{"num_attention_heads": 4, "attn_scale": 0.177, "init_std_o": 0.0, "learning_rate": 0.00457, "final_lr_fraction": 0.02, "max_seq_len": 256}
Each number is 500 + 40 x the weight over its row's rms, rounded and kept within 0 to 999. Layers, rows and columns count from 0. Numbers have three digits each. The size before them is the row's rms in percent of the matrix's.

# layer 10 MLP up, 448x128, rms 0.169, rows 0-108, columns 0-127
097:500483463542464463549512540437561536480486489449531515506490437530520488482441556488527531469542445460581514492467517556546598496517423449512486484526470508475556456520469486422509528488458467532447464553518481540529526490588526499463427483454500504448463526511459528512559513509503420468576553532480526494494519495454532402519519534522456477533482452485497501510523474525441543457366
104:469487486559492497492467535524522494487553526506563494531426489443466464463563481503473451517478485501573482457537506500431544562469491525494515464523514541493561466456551519579475525548487628464516480474474522461476584521513572525547494481426554445515510513405519458472515540428557527458519518463508463450504475461514560504471526509435573478477500484494422445568534491531518451553528
108:521525472626515446478475426502547497502507554521549459554495407439564507492473509481526463517438465499473472468550498460571536486528480459460459493471431500509455500413570470554498491467518540549523497493501470551496481460470486507442502538489447418457449493521469513488494465491456428499495447490496503568476572520486565494509529438495492486560458529517484563434543476552452482475413
094:509529503532482463462500474493452499555493472548539503483529466462411534476533543501513458451510522451395445539403565504534472488502493464506493491531543502521537532553506510515512506482517547527518513517473484475489528439493519459525473531453479529555510507543525533530510548496541480552433461525522465495527478528484413477435519492490475441509476517525500423561432440484641356550499
104:517536536478427528495516552553479451483460447529565522486388498482518513494435519444504481500477518467516522572491485538446556517590470537484436560456560492459469448513476515422499456589484509532460528470507464573459425553513460452459489546427527522485511551461460501479476450505456439506550519473495528505488475491461549528541473456489514438489498448478506564531435546475526434489553
098:521583405535489515510475500511567535504494454430549538550418508475442476488467442453438539443560597490503531461477475495447510497422460569493511535511526551515505516525481478486454502505492541572497543491541528517468493495472438507554497469496495499419504518427518515426524535508494495409485554532489523544496504512561546487445558420466578476556538476502495473502493443555473544510520
102:491490546503465517499576475553551480476527510525501498390489569463431497485472488558493469472422527441462424551478491479530461560422557460469521560465547511478491486477532477513521572478497513519530547549455513467511488558471553534529563485456487522469564449510489497497531505432531453473516564501469503523516460478534472532480572565523448423532512426534505458538540552510562508538413
095:488584435504441498531530474534477487498401443537550486517507495476499465462559493492508548494530488485494512545480437441513549589559494485504478487585478517496521432528560444567487576490490497414492543485457537465531514478488496467448524504446473463490466462526468484421559508591539516518507565487500520558483484513438469519420504532511509470486567453532507476537589535559470556509542
103:404455449540432494566581516493480468456433436485523502465435558444467443523509515472559502496498481544522509442453516473501508537509448509499536574503459495512559492539520518570467436431516463510524524515553530474394465551489454517477550477448496499521481531470473555520486440500477428504440471527462519538529538481515440507515555542541493516473449416509571498453510578502534465481486
112:467547497446459503534487506511489440460483512480505494505373550476440471458551454510590441515526569560523562463477490478481476453535501499455499475501522498501489531521493497512460566484444482471500493471471435479476513462481503494596508535514462478504519430508513526488495464458525444485541441469473498542521510391500439528620552539584495489540544453496446470523489439509478413446487
102:522426550502518440487508528585474520568443488457584463488600519510465545589478571528508441521500454472513465494499509584510527461504487501538488496489490569477548503528531468464448501455550500534576478433478511449477453495492517506505518471496530510465439489489459467532492421482540464477593473561579497488540465417512496551499472492510541470517444536452550459467443475448505529527446
091:445481532470564526494497479552508537494519460501526486476504544478532521544480476465500434533485511477525370547552495592454517544515518452555474511526519430528537519489502555460511494555455466544520511516474487395482456498545588526536518591543560546512468518577506490513542498577457461487528470514464492466535528473473450484468449490453524563462545419474459450539489477458581498496521
104:473499552492471440498442443528522594506604507501532444489500471519569481484561504475569544486465485493553452524530436497518525425496390461509490507481466510464491472473505541499459472433468520527433508513549491506434505495484494490543484524439542589527456526479489498509520549498528463455512552559485487478591527497484542539502535495400456430461511453480460454547549501501521568560470
099:508485471429468537542488518519477518518583518461457496470519486542470503564501446380511491500498515471526428498532590495539532378478542437485562520572553505532470470476492531469466430533496442535515386526529510518454507550465509517539444504467491520464469416433501594570513487482459539453566545509478510505546516484478508491495537496496525475521508534490488543464564485514546481504528
094:520470503529494500409558482473534533485478540507517488459511491403461474496477531453478516500464507510517485486515521515585509475481480442464507503415569564434517501508506467517494467510481516584454463548516500519448473576550474502490517424560485463414480530561558489489460466419523507481445496483504547502487480501559423470496470613508438475467450559516473515542449469559594533465502
088:474451490500485486479527438484465491508584513539535495471531525544445516552459512543480584516503510426429513554474499514511532475492491468475590490536504506479482540543514450518463420511505456567496468539573528523527512512542447558512466538491468539503468511457439485554565494615569515499472475584526506525537620445532528494496491539440524493479515446439504467524535429439492525498459
097:487489536497502450451515507519488476511552442467507526496553501505467415487512482525530455499383529536488538471538480491522494506492535477505488440498479491486539491496559451547343471493367496526576514463510521567411506544521492544472521464426530549508543514470458437536493502456453469488495429447558467492505558531435489568487477523523479440511543497494536510518459502499540554501497
092:554543534542552553442467466496530544464507465536454471502517503529508471478487552529489406473546505533490467522424489550459487504491478495543503530515464522439391517485477432450528488469528555498482513491470454462427525498477438560472520496423446509492527461570549489465431500494534501426436515500507481466442475432500431422515484436482530474554511534558567502496482485494543436426554
100:464578525537524496502501484550531528512559503504517467463479539465565519550498504488493462521503580484516490552513465487534460486513382483495523532488469549564510524461524481566501518475547497444442473427443519534466534525532457569493458462439529581444521484504475495549544521517447456463461583499497474479547455410488487480527479462517467379506552509495473491490539435593443517469537
104:459421474487528543477481532457587546553519462548480428523541421526505464508447544530484526484513488492552526460527549535440440450502472498441536511459494476493503498492532460476504549482519459561454464573456479474440441575519509563495532507438431523500554484525531542605445457513516525532559510460540490429481561491469478517429514559489466544439459507512504469462445485527538516495562
094:469476490541445505506520498493533517559502520453517469513417526494461562535433490511518566449566521426537469541564503540415448529486419463560512536487487474458481541479561467460629531499504470530515505602489491489436524505533536544517449535423500561484479503474521544572435497512513426487537458514483516509520537532413482446570491482489525553468521497462535543497514506501500544487521
093:473481503457491471457462515466482502620577507541449476482494497506444552507495493571481427458531594497494507491491424536470550461427489491509446573558422600560498520525499535457536515538451514468500514472531556526449473407505445522519513472530502494560441530502499503471478461508519392486545546494463493543488511519504465380520491526511478479485499546501518483534498505483548523537530
081:534513523408528475486530466580479513539583514465511539521550531495468496462557502460516546553459465461535501500531541523496561502475541508576591550475505526522421470507487493549500538448544523614452495473536553495518482462439454505488523446542461540454492534529476465428549466556502488482478506550448542520510533453470502501513494549591522497423483489490488543403465424501527468475506
118:445459602608514496505518551469486509481536533565478456453525461497493488538522523468481490517527481510471468501568487490476503476442490504510508522453430505479451471454552466450503477535480499584568541454505408539457508580463502514474500541465516523487520584510513506443440467456497464584547469463477539525538494474526466488487513498469535452555498544497425488525521594548471462415424
106:511504586519405465485520508540500480474486556496467448520446552535475544531440554425546535502511424469487453481517468494478498401435536505518491559480534458517464498516517508496518511534439521487486457501456531444475512503550504470502447444469516533493479535491512456547508614554478463503522503476530472466512548522517556532593581573448515489455523536499545483458461538486476450409423
099:542564518485509475477653502518518497435509487497438495480457444542455566492538524505535527487529573521540513494515512511483517556450551439500483444565516424454449477512505444550455512455474498503476482493463497505529529492481507554460411473459579453491425453436495558499493560482514511465529497454469537584552475510466520518529489539497452477547519465460458444507500526539588463505550
114:547511515534558448469488488527519481498536504555504471469467466401539425505514475431441457445583445477459465456512543497532461541540451455456555461463558482518513434458514502483499472542487497405545488524547490516445499495493431484472500484484490470584523485502537507563536451409514512476571552514492539510443505455451524483473516507450525518478508439523430485550438469479518525608480
089:511474406512493521509482443486463537434457486512491533468486488519477455462500452486531519485526479529415482455515501490520559461528469518411466458432532553471418494463565423421521541564522415529551535560524493485481497500529536500504452437544549451445474417600479492556521457485511450501571528565475548491502506504478464470510489518447526511469500487546476536440450538448533470533511
102:490516565492463447450482505523455482541519586431487473513485496445511505484515461495426470489458468451574478472534495531617524507495499506463545471477537447515538456475538575489439500520481495503391572478529491528536474444387466509477524509441463466543461517527519557464485516512531504444547515428552492499500573442469544526518533426534472477516495536534523459533507472503523534479596
091:439480498452512514497542492546494388505473469518494445467501451553458500473528559450518437556477426391506509483470442525500516526472519526529425464554481502492436505531467500508498518466486476554498481475501545470472499503454501496524488457497500534490477587530588455559512552575497508529561551417485447480475557522474505447499489468558570432565498552473589495476529508499533513535429
097:549449533544442486508467511483516452457465563575525541521503522487502499514599501500460511546530503475523505491550523534479516469443561562459526472489502483528477488478493508519485490507425464553417497517459430540510536484541502555466464566504557471610521466440470506467505398557500418500473565574542555504464451482451468479507528556477525431467556498461510526485527452498516550428529
100:435542548522467474470505596490529540488510480515520434523531502494489459482439448447421520514514527500517473439480504549481486438488440499509557518438550431570473534422502565468528513592462461451435472510450553504519499468512475532542528530496501501576454480506482495476554494477565532578491532413478584539527474496510437555505557600529519528494503491494479523476496501510469511527424
096:481488533557425489483522566503446419470464519457599538501516514503529458604517481579535444530456486474517547478543469507496550546511482483508465426479456548460475479491511477539513541483495472544466539551471484478473503480549502544446506545425583510555493512528474439506529564519521559468519475510447381523511484448514525502542538530492537555491517507480456535555474537489525401553471
097:459515426511516578516538461469471501435469506542467387493543499527546511437463412497538436478484481490491443568451544546470560530495462432523497468495484493561451452464487487552452549451517488450493483458492464473488529550558419517524440468514539550484522454493497508489502477531527414515497494515520492486588546486522500480529527457454539438502524503570504572405463505501540543524461
097:474440452507522571517585486548503555506486419540511494492588504500484479542589456483478528565553509495466494534480500518487485497494401506520448443468527478489545403557505445486497448467491472492486446559516496521443455400505495590446482476506509513458478511436500516427535521501428412521471542435510506476501516456421485468480503477520554543485411489498523490520501497483486486523538
099:443488510478435520515519488545530434426501528546523390533511524435429568478506541495522544531487482505508537475551498550477543497497498547598464540506548447515503539517456487473482503525439490412561447465474501526560513463587504560529420526472576478509445491522517493487545489538492475528484573441490440504489448436477477539470534549522494435505413520517528522488515473481440542521521
092:548503476487514505529475483457510537535511488500497515529501461482577454449489471481489471474457488433496521539546495600479592472421533462499528514486519488560464443399568482443513469453531472486512494499453580527524568498516490516453460507533516471454438458529492523513521530511433534483489492432569532555501560513456558448500514504511507464512491565566533552499545389522451408494548
091:498472490450445444461480580486488449485586483545487539577552471460512535457514479522418454467492486462442530491494511456475531526558543457505462552481501485540538470462532438491389526457389512502517531532506509446446509518579521485563450481445499478482508525512498479518481484527539460500619512554511471498487508508518429563508459524458501424546512571520427461496473479519525520491496
097:510466447527495452514494435472536538522500528447507513411511475513466509482503453549542500510466537473544501438486555450496456535506509409504513536492493484425502502527485491471508527574492442485544541567551507535450472526528418557562401513479507461497466435480541468519525501512515508490473527457451518497528568480492486497520508518462503505590525504586528464535398523408524540524379
113:476578444500474531523504498470453497484557473456481492462469540431523562455459496525461480475585450550490436495539509561493444555445492507564475471486563572524497537482482573548478510437496513493490517522530529521406502582537440523495515496459511502495528486542570550488532548492546373498464447508473444502539493465479508444433496416451526462471490461478500495443486472453474456535488
093:493499491490499445542528576500549517533563539571446486501420512545545452531500457484533503438522538540453516513515505526359460461422499468515478492514550528485503484416480518477541497487510541454481519502573402504435508512548480517455490446467441513441519480545517510438540462479493484454445494508516455488427528413415545446500481501502529526493511522502514543465562489577454507511515
105:457510467551488522490525550519444514510500487390480522518437490429542449466467544492459520472557442485549440488480475416518511472440491457529486452547502509465521446434464548497512408439568540444488536531496476439501533493566469521521534522491483524526444499528488521512475521441477498568524487508587517578486407511482538475471519548479505457433503528586559542498487504513587495488500
100:454538545563493474579535530502486554523466581478448525463487503497495486472507551515511472522541470468461505492457531433461522499563498452497536422522488487529543521527565494584406545498518573537543508572541484474539474531542421460547569511437531479532500516486463517495533529539466518537452512571555462487504537478529597481433544532500489536528465511481550470470613465464508480460495
090:453496455505509556463491492522563513525494419512455494540507504478489463605576571457462489542456473478426571517520536517494487473483493497437485438464525465442519486475469449457457493497434497442519499525548546510510455510519502498541491499486504597486494549546455563489455534498482470555445491423457495464504525483575549402540488543593559453500534503512506533527407491554509477499533
102:520540558499523423452508531528504533510471453466544539524541473428539451517535495426471421416528469473589501545483518487452493433509494494536460492491563456557430572547511479503546462475512486468480473443538498452482422488478460474488436498440508447489517476543463564477504496534523529566433501518445410444510514477496459559558491509445505454572513461517517520546516504544518495560453
098:564403457540522449449466399542506514510511499495472473484548502503490500559504430477592476519535497515450516491560506611525440498502476465574507529481523504578490470571542519527482540452466456546507477458503496448489508465532525573519490540430495527513503467470488526587544516514460475549448514539523412470521512479544558485596499470468490471550536445531492516554486529464481468493541
100:399525478457496529520500483490529482551533451550525514564485549476490467532538539477538465494493474539446534453609488442458473515480498536527513548451473528434486501520523459441551402476559479487496480486505528508495461488482462440487484509470477545469529483495491517537495529430453541511466467426461494537476434520453526573518508516471439411483391479540504474423411486545545537447506
100:525495508463541478475540511489496474511512471503427486472432481521559516592517480358451493532520550524431469507527488473466491520493549437458507493500509585523518496480513474575403454503498530504431517522522571481541463529537512496471517478457453443507495560568518456472465451562525507545555424438439436485463474500505477500566486482472471488518550420565474486482455524506524520478442
101:558420505455547458441454481507498458509562517490464539532559560460504522448498512497469502461457488482566464499498520504546465565538537472468470501479467501539514459471547390487531447437521486500485510493402483472566530514524510506545555549504547515436545443525459519519413523459450445493469538513444496554507510451540503568497635537507488497534513509529496526497514504485503520496387
090:442573491484499487523502511515542541509491430537488438524504476522439535485533488469570562422523486472486556467480565532480447492501511432554562503488501504446496445518500466481503533537440507439483513407419477446566544534434497564547482460551429511505515449512508473524495451562552489554502477522503527457475486466567446612510506508532501515521583446510500524456551485440504488510551
096:446499443563442454532452552533542486479486503427562447455529516545513474525515474466557512537430471522499430506510459446544493571481467478529511516530486526481571464457455490460480456570540502460509445527549581581443504463468539488506479539482499434518461463464406597475482446524530439555495527498526505577556521460448517490465462533532546513454514533474495482515523467482462485447534
114:517487517486474565529470477468459540571504465435420461523478477476481477505577434515496479452517479506504496416409564556515528514464478510532501483560531496547485546449455517444480546485489494491533486484523449446573460510487442488487470541427546592496440458572489486521523521543511501499510510520538492492547568471504573426430504414543499453582507436470468482462554499493538515458527
103:479441524523511550482488462496456532531627562568551514514497510473545449512508456445521504496435539526471447489549470497503505591519461525525528452496485513533529499428544519518491507486500492469464444452531573529441433514528485566525498521420466541483497495510506498497421410492445543467504539428460492498538511529465544514418519522524517448429533510498512416473519488560601506522490
097:451530504521474455501532524465651545509546476462437493574541494492509471507549487514427540564511498511474498522519444551495463512494481476510550552478494586478517433525505509535545579530465487501391543442476503476486484483458489634458470496498460467468516512572480437505525485549513530457518591498424463506501514465481514550490497490456509519525463487452487495586521487520525494482534
101:451450508479455493553562456441531458493463435471444502525483506436425429466509508485530568509516540462541468427591517513546451556532484452503530525515480466529533494470523500518513498522483528488591517492500526487446460523510557486450510528460533421590535457420557512567446436524495483442491534458513521494491495488556503549494532618462440470494441467484486538449525495513482517526461
102:464535509523438603465402499503526534496491459435587514498464428537497426509485478485511464544557480495482478414458479497470539550478467460505526483499522524453515494494432554459505449566439542486408484516472476573548460501454430513496556446518492462582468515479447455518475490487545527415485558540541490523466530526493555517479523465398480459487509538470537482500516515470518466503515
108:505535482457506474488426449516522572520460534541485454534411497482511479512469528565505406512457509488398470485499509521559457556504467474544426505431501500575508509428481550491494537524503484475523504468491495570585497439521472514501458489495446492520429522463462543463440467534523490633511534521449539536529443415543493521489478480481485443535527478454536462549515527460510448479504
094:466577448472488580505444550583506476461592468603534519435529538512465510479536399468501528496480496499485508576520536458463540458510493523532497459529413490553451489481527437476531511507488514484472496450492496486553562458536501546495512440473485566560548470494508458525503451507469514528471495450463528502453482464534481478408584488499471437469535456468528550533492466581547510473497
100:459459512539533575546469485530539483519445517483556479485542513480473490524472545571528525481509548471420469512474510428509491469546467462569455541513462472485567443516499451422568481510538495527455489475505501519486508459570528504523542510468433503539433545567422554504553530550557510548543493422541500472446512453473462556496463537480512423553506534495466541571525510462541477403481
095:459494469548482529511432540453502521533461516513465470513512559475565488578456466493485572484487549446551412554514561444401453544507524541542537485494495458580503513467509515479502478462452466537468494452536505545495468570470514501605533510520510495617473542496501500535537484461454557509500492390477497547454514429462565532476514460500515490502517516458547470582474513498524502501474
098:561509475551498499499507538480527526465503524437525518494501525565512464596540515471549483539486538505536462495456521500517514548488579473523470461523517455501475509412462471474498515481587583496473489455508530445565509519509423571485450549471548567515533412506494434466413532518503476499481458484471443554532545414541470499580489496502535513532472507506516429451455462496550428467429
091:494466504494496525498560541508513517577530476452562506498496577433495493492446446469593513479534479518490442487458490467452448505477489524529494527466374476486603500539512443424546516457515480492497468518578499512458513501560457532453483488544544504509498532562539488555509479493542424452488518445496542484544426535501468467508535469487456439471524516543524532515362452473524536503518
102:478530509451454445583459499420536505514517520514478507511531526508525473509499509530489447523533529474464533551486494501462465563527430476498449423486531412437506509475554459480444455480486454507467495519469467476536529452576553473480445482483473531482466454597513406480421534478551496471438498528524464534544550455481505599506476463515505439463508535468522584492500544404534550527497
100:518541440446464457458476505460433475515445514526498492539627506515492515493450446521479465513496474530492439506539585474544502484578479568461474487489495560464491498493538504546456441492507543501539490494506503513507542512528503552516512553402509522426470475500612489554538563549447496478461521482523475523460524412532487497467502507537503460500524522600599498450530469510427493522449
107:502538401539465486485450482567540560455514498503474460528521412507430463495539488473441546457444472510533461464478474514481508491507479446514464547471482460528527471515537508471433559537495528461382485475557488519449508521489474521448531519547515516511611522528456500500535403559504523536520574558529486553536449528519563541479498459527506480531522462459431481494509550461521407525530
097:396543524513507512480492579513526501550615477536485523456544552456500494485497475546585496537405522485553498443527585454514500550518514516406493461508486511496439484475536446488455500509487534472491467472508478526517533500500485513485501470471454514481448464452522518466547501470515472485530547534450528509507619447509582432514506511508522531459503450512459500480375444452486477477446
120:458520467522428388522501474524477509541551530490426498492493581451416506516538503555499464499490502506422471495497518471488451499560527449573488450484424519576479556471533552507557503493467489513404546492512521480515528515495494522500566511518535507482454481457505523462528424492542489511552471533583514553572533494470536458482591524429609509508503485481512518519552499467498534474561
101:598493464511517488425453516507542447487508543444485508518496541474531513542528462429506427479514537561543469492515489541511498501432472502588440404504469511518472445477514470430496477556519594496482439540514479493482538483545460494508411567441539477532540517575542526451507504525488508450466433481552462504480510532441501567514430470496521527535494492570476438548544502449447477537494
100:408440472451438557483478463451495525479469473485480551556511528470490441517448505493467555527499477565525523460482457476478479553516475503480526531501573514481555477497490455484446437485478511590454417590539496514494480542536496474470551482527473560386440554507543470510459461465616483518545476477541509518515470445540490520559525561451515443468535475450472544509468511470502471468477
096:448529534460517473485513561473491501405529483436477465560514514502447491498520512497573459485480446486445552381481482512494478500560498554475458444449479489489502532526479463463523482483460519485413468413451488520553495503543498465444502540496538487477596462516432509607468487495475474531520510453471495559475501467544531556583524502557547475477540531501444564498547418493467503482455
102:582506464449536470461470453523551536522579434521515460554569500508468436463486498477486509519493517439434503491450453447581551587429501460457499466522489543444540430487419460475441505534513536472521490487453543541486533518435542469513482437480526508488527527493555504386531483503471444544503472515401477489488456504545500533510510528456495542506506459491500440498509486437531519475569
103:509491494509597489485522534481503478495544528521461479514579484507461461427518470441515472539397431464471514529535526544543595499536473429475554408504510520498510476470558541509441489469470487491520433502520561571453462511500541487486553460413544448405506492512434505494488473458538489497468483468498533537473507436482516544525529492486487506429511507491593514419458514551440531527524
097:439492549529445524490481486521579519522446470528505506413451590517460557502547460510512469487581524442457525548523551538508447589477523442508487527529482485464543475564479508511448527488461515466494528492487528464490491461556541503497473451471526466501497476480453477476580590515461476535449480491445556589445527528511525478501485462507490524462480453572469463503468483416512577502395
092:498518406482464418522527517577483511483554575536461536482501482465527526538501536523533492432507549408493522523466546514495533526470414463549455519528558506429515471492554433504478512526481484471475555524475484480475512367548460505490537422463472511514514556455451554448422483506484517479511484521512516475545487467537441516396522517525496482434549497444525463457525516519455555483525
113:484508574459470527449615526532505539461463534473473453502504514503490488494476419448432535444491548490516509461446495479454406497564507398502505471511414519471494562517467536497512430535422517525521534486475456528568462590584495498522496440512523476498478476510502473464510493502510535565515529522560530537457460523484443560530522453451512544510440427489491544452540526502545524508536
100:431517485541494501473503503518484609478521511475508472490520508450497484538521527413542527485566468485524488546535498505463543544541525505486505488560479506514456517539387507450461500486484509491487463501535490452537475551469449474468479483464489474410563544507404545448534516499564427426516545549395513497553530475471456528486482520522484504497536498478544542505477555552471434585397
103:462565409564483543492494519489449533472489499516533491443511541465505476487546463499545520554519408537477515485476411465505531487450495463491440513510540553496526508416468383428543434496545471483552440548428453475521543508534514485503511470478542484517517541584491503543460598521519490489516459484539501541482498506561480441485508548471545497490498547495524484477538458556533416564544
102:475508478598496475470495481496437558542487506555550450447528525504558489573405509530530479621568461469440435493446436482472490473526450552535483549478513505456492487457538480498470557552429527532494499481506467485510508475514473533531525408421525567474518530532494520430506508474467460450475485512487436548433493533474477492557515513506503441464540476545418461505471557497528523533489
109:393463514485491527478548527503460633584537556478497463488417511471499488450501511490494527476503526538520518520429498469522514415513520420510503541451522499532481491580515475515511468492471495547443460443436408497524508561521528400552484535472545533477510490506564544483518555495566570535492466492520514523469446481514491528528489501498557493424476569451520514512491483517555459477444
105:498491488490513509534459529479556585564526478541566518541528483437500487429539521498504572419566511420473529498497530496512522466542511497439429543538426543551534493486580461444459440495547432363515466477456487491476480454489488524510506507443526468451541525583498551542458509523509482455472558501466540530482508547471498540550509498521485499446486504545565490479544442473455531518484
104:468577500515476460456503517498500527522536518466601433476506506538470499526544469482486480412453498419410575502399531530571512573514526545478531473487540504535480525443478487469452508485463503501498525425500473478563472490471504436399516543411494505557442523455517485482434565489447453493484497420509487502528487506423514483502521487486521537472555514500531531546497464579532514484532
098:514493506490473497545511496532445493590533469497529489483483527537429515535499406467471497498536539491519494507522487505547489422539492550605561510556472494486434473448424513514497487462524546458551439557543475507416453485502470507483523545511492592445479542514498519435496513497494434443462521488543578450466500448426436498505568539474471460543490503523475453431491474551561424470487
096:530481527470434465501519477479509510558489578432507519466493415489487461543426421504573426470458502506502540541511577481478527437467525514572473486511543490520471501475491514582506529516535516493459530469489492390553452492486504504497482529458512431482531484583516582470485512449530533499512494545519551527443488518468550550430543501519496458511459494435529454459560454587534420491518
094:548561497498475523502588468566432528449530449500522482570479396442479503452546493504493534468549494501507527475534558476486490476462520438521474518552477473412489529457525451521439497498493470429541444544467487471577547565517506510538515487539597509549508432535522445546475512520522503539544527500524521488467542453455486565496480569557567522485517478474459414457467511541540488443490
089:511524430515507549563497489491503482424516581516514536460551469505496484533550495506576484393492393454551518515528466570459545503503489521514489509483532542568510420498435498545401517567533455466442537488505550467555474402528526530479445490479553472555487529534479409518520530517474495566454458523492519503446520444534451509499563510532523499528477462514535524455549478528490499504513
111:454496544494556507508514548531523497495571577466430457487492628474545529479487441486558523476447478472535536493498436405482513497521493463569491545500532461529418503466509506575503512447507520466473506559539477495561463481540440514468437454479526474517513509538508566491495517512510503438481529544495430429473533513403539534447484434493505434516526497520478459515507438458548503552567
091:498490556508486443479433485616478558534507506493495492503423445550503491516549447514507531558506495534562475468564508495513483502492452540520505457493537505471535516453539476491454602424467530497532428484531505502457401421439541500510529491521515496474556552523449499461507484427494489532396588557518437493487465459471523448525516442437552480492505512530541448445534504512482467526492
092:507407543467547480541528508532522462525503560567420469569547542451534497540549490546562454501486483513510423549480500454522420475508513468472463506530413496438494509464546466481442548427463592505481447569471495502474536493420501482471526524454512464526500502440455473511529520487506485560468459503488470518481469463511461518532427539521529467473484522538523412535543533577444538451466
092:493448521563447527441559500543505483498468436495523452543566513496477469450461466511505561425552509461499469488548486502458396477486496515565517560491417509464414434491510488501477518519512528497495483596553596493493492541547465474445508509530551503513520532526528461510491505578453469481503469613519538568484570471527541498457522418526488487532585476517480480506468497491477516557489
103:513513482482472489496468525484523467518425505536532478436542434521430496488461538477449404501494494504527529531548495533534511535430534522503505616508521521474468459427550436518472460533531563482489503485469486492499391518527563501529428511470481567431438490576424421549498481500530509555442497482488459524565495528530478501548538559435440473525474419521462538479497526485524482509525
089:502510435471512492464491561495465492483486504432495479448534533459511514430609497477477532434505539502480480490484536476458480459494395579513476495527492540470491508527482522422523437469486508440580464467531447504515480490560549482496576451489431536497503538551517542496536450492538504575576494487474589475541506498464462445434553521459469570420514451492493499580535448460500510488496
104:523531453444489492514453489483490531501484561475526566551425491400500419483450427573418536534520441494423471466469527479492466532484546504524484472483599541542481511531481539579478511475499510514451562462491431554488502465532474603533529592466482511435510531485503574533532514521499461480534533522521514572491448493508556507478582490508512486493528459481559522504480473504502479564498
092:485555475529520502541524529556522484500456494525496444486502487501463466453525521448567371495554564528526507440524508488474473499474533513510539449482432497446484449503506492492533501460496539539608551557581498462489487509490513498532517532511479436531453486526439493521483410501434495410458547527432455451473442479520486504454563490466500512553475459471552413534551515460541554433522
103:469485524535524452484566539603478566462602553534455495498518483519468504554469529449524437500537477517437477474445495510500534477520504469489487460513596511436545540525355495502512545463466488507520476451502445513502460550485461464540518536436541500525508422440467459454508444531464514498447482542514542486525567489542502504418531549518476459561524532502518560505480538524539490476457
103:519518505524480499500503468421555454466461542514464474476491529499512591520505492484500573473543423508531629514421530498474423497463509447541463557601531411532493477474457488432422527482519530559497518518440474463524509535552499480508473478561461589488506494566559534512424474500522486512429556591479456472486484553529505501462527491476489501513514488547498529530537490475507530474483
104:490454487547511380489447492462576503561587505489529460507528599475501496444584421484443537510505553469468451481431498480558488474521483497442451522499470560495475485402528574518540530517513507517482533470476484505497493519462550483493479488463473526541502490486549534520519468491561430508506477517540456587521570454472531485518541509497498472544507451445526606510473500508503500583541
097:475463481481476555490483546481576478455524501567520506511447538522442523445533487445431456460449474551442510471490468430467553550521500451545507431551466480452537510526514507466465520575404495474576540533445523468494542477527481528459512515537508501526451542500560550520505473537472526482604551522546513508431486543427486477501513475445576551533504424543444471477546487440468511488487
106:458467435519472533476498540484528468540443480520496546447499548415465423510479517496512510490551492535501426504434513499503428433512465501465454558578510577505525491484454553415494439458488483482475504451477481594520516516484484490476467542538534485467553472481473490485500507496469574560597537439583451541507422491479567474526566526515533525482514449564494482499490539416515517495476
103:494534522589446516483438557532446476554495481552469465535532596478520497516452555488493424506546423483531489488453509575517472546471521480497506531582569531494501505479539553465485456582395474449496566479494456551439516502469572517483534475530522438518496531533552526562473567478472565441526530558527435508516487522491484515518499549515499519473462511527448457564536486467455471483516
094:459537450521507529451466548537455518504447504558540534501422432435509515498492455450435554438513453527472495472485566439479479472513468529416480433554504493480553499556453435522475489455478527552394482480530477436543502466493469509490477547493492510559470498476500554518485567526544492494600531450526471512558514497513503533438545457531505476518472542614540515479502526576481547518487
105:570454472479438525563491460582489480511563428480487523497485552491577513562485483548424459592544520538500510450504576545470435454498520496549429514551508465508444381505510548446455510551466472520497441501502517514476466510529482542468474539471485394548500455504456470467529525528520474459496513533567437535483524454476508502467484508460533444481501500451505536548468544508525566483503
099:520468519511606520515482486473542467605522521491481528479401465527518411532488487552483442415487479479528460478584517526514469582447465486509485488462482461536545514526534530528525526479502538569494482565518413452492416487445471489464527532454473530483537496514444573487516499510539471484455542480431441576469486483485459482494553476502520551495524523533499534473502513571505459429573
104:449600468470517497432518518468505551491496475569511504495513472468473459504517477442480558527475492426492502395526502453427477475444473477411498536509527530495480520401406447458456433576485542496505471432438465523570512513461461452537481551414527491498481511451513515482485470501464504546482461492517556435482498496523527429441473465536466553497552462521452470492524518534516516532467
095:533555496473520469486504562553516458507516453554525510497577578487417497516417521491450453556542519451471450492523424525533574450575452501503502457502501536448554501480505435496516546477489440562539417472466501520507491542474463616560501407488497526582491523572467508492464480480445563446492494488533509558468568542466508441493531519506487481558490496530497493489487483524504522473527
097:515449526516445495456490551519532475434410564507500472433484487540470518540508506477513514532468536524472461504418584574427481504569497542469546495521426515535509457419571505511489537503506499475538487414550467546500514515508496537467505526527547502478582497473473522521534505487455525482472544488595440497462433469514582499482552532461505494491430504508442475511525456603533505503425
094:495450543518490447562429521468475554439529490571528490513458476490487454506489576531534489490474498537393538512462506403552468547509474508460502492571517584500542556513474440492447578548541528517503430467535459449443458533546460503514445488486456479515442515520496493464433468490505443503438562554474524477480512433490485533512510550530581522460486395559520504499508497511502499473466
097:527518532578466481479531482519514541510567513508479453525551518475520480463501519498539428488525542579430512429546477523502508466523602490522586506545530547459446441417501490435538552494505471528497527528516506441438468544515495493528529441481540454522472461521454497608451502524544547470502486565491450532481493442498475436495434511533457484496531528495516435513399523455442467490443
097:441448520406472472417507535406467509481495507505559467517546546486492485526535542538421477484483546514462492463480449513500458461521522573505521465503528517507598539491489482519512532521474507558473454545577529522493429444518518422500469513488548472450511514502473535539552462608555504427456515536510517469496494442536474516496536572456552483524496554578504514402466516539518524492458
105:482505455551537441442485538508571520556466502532515440534562433497527487536558514492540519406576451544480510509499526505496408489528464447518515481520465460512481440502504451468515523495437509490557420442507521470463484470464550426578485531544466558523481505519503516532524487503501445552515486456509444463601463464450494442508503591513447461548543543505476456556436544494479520539489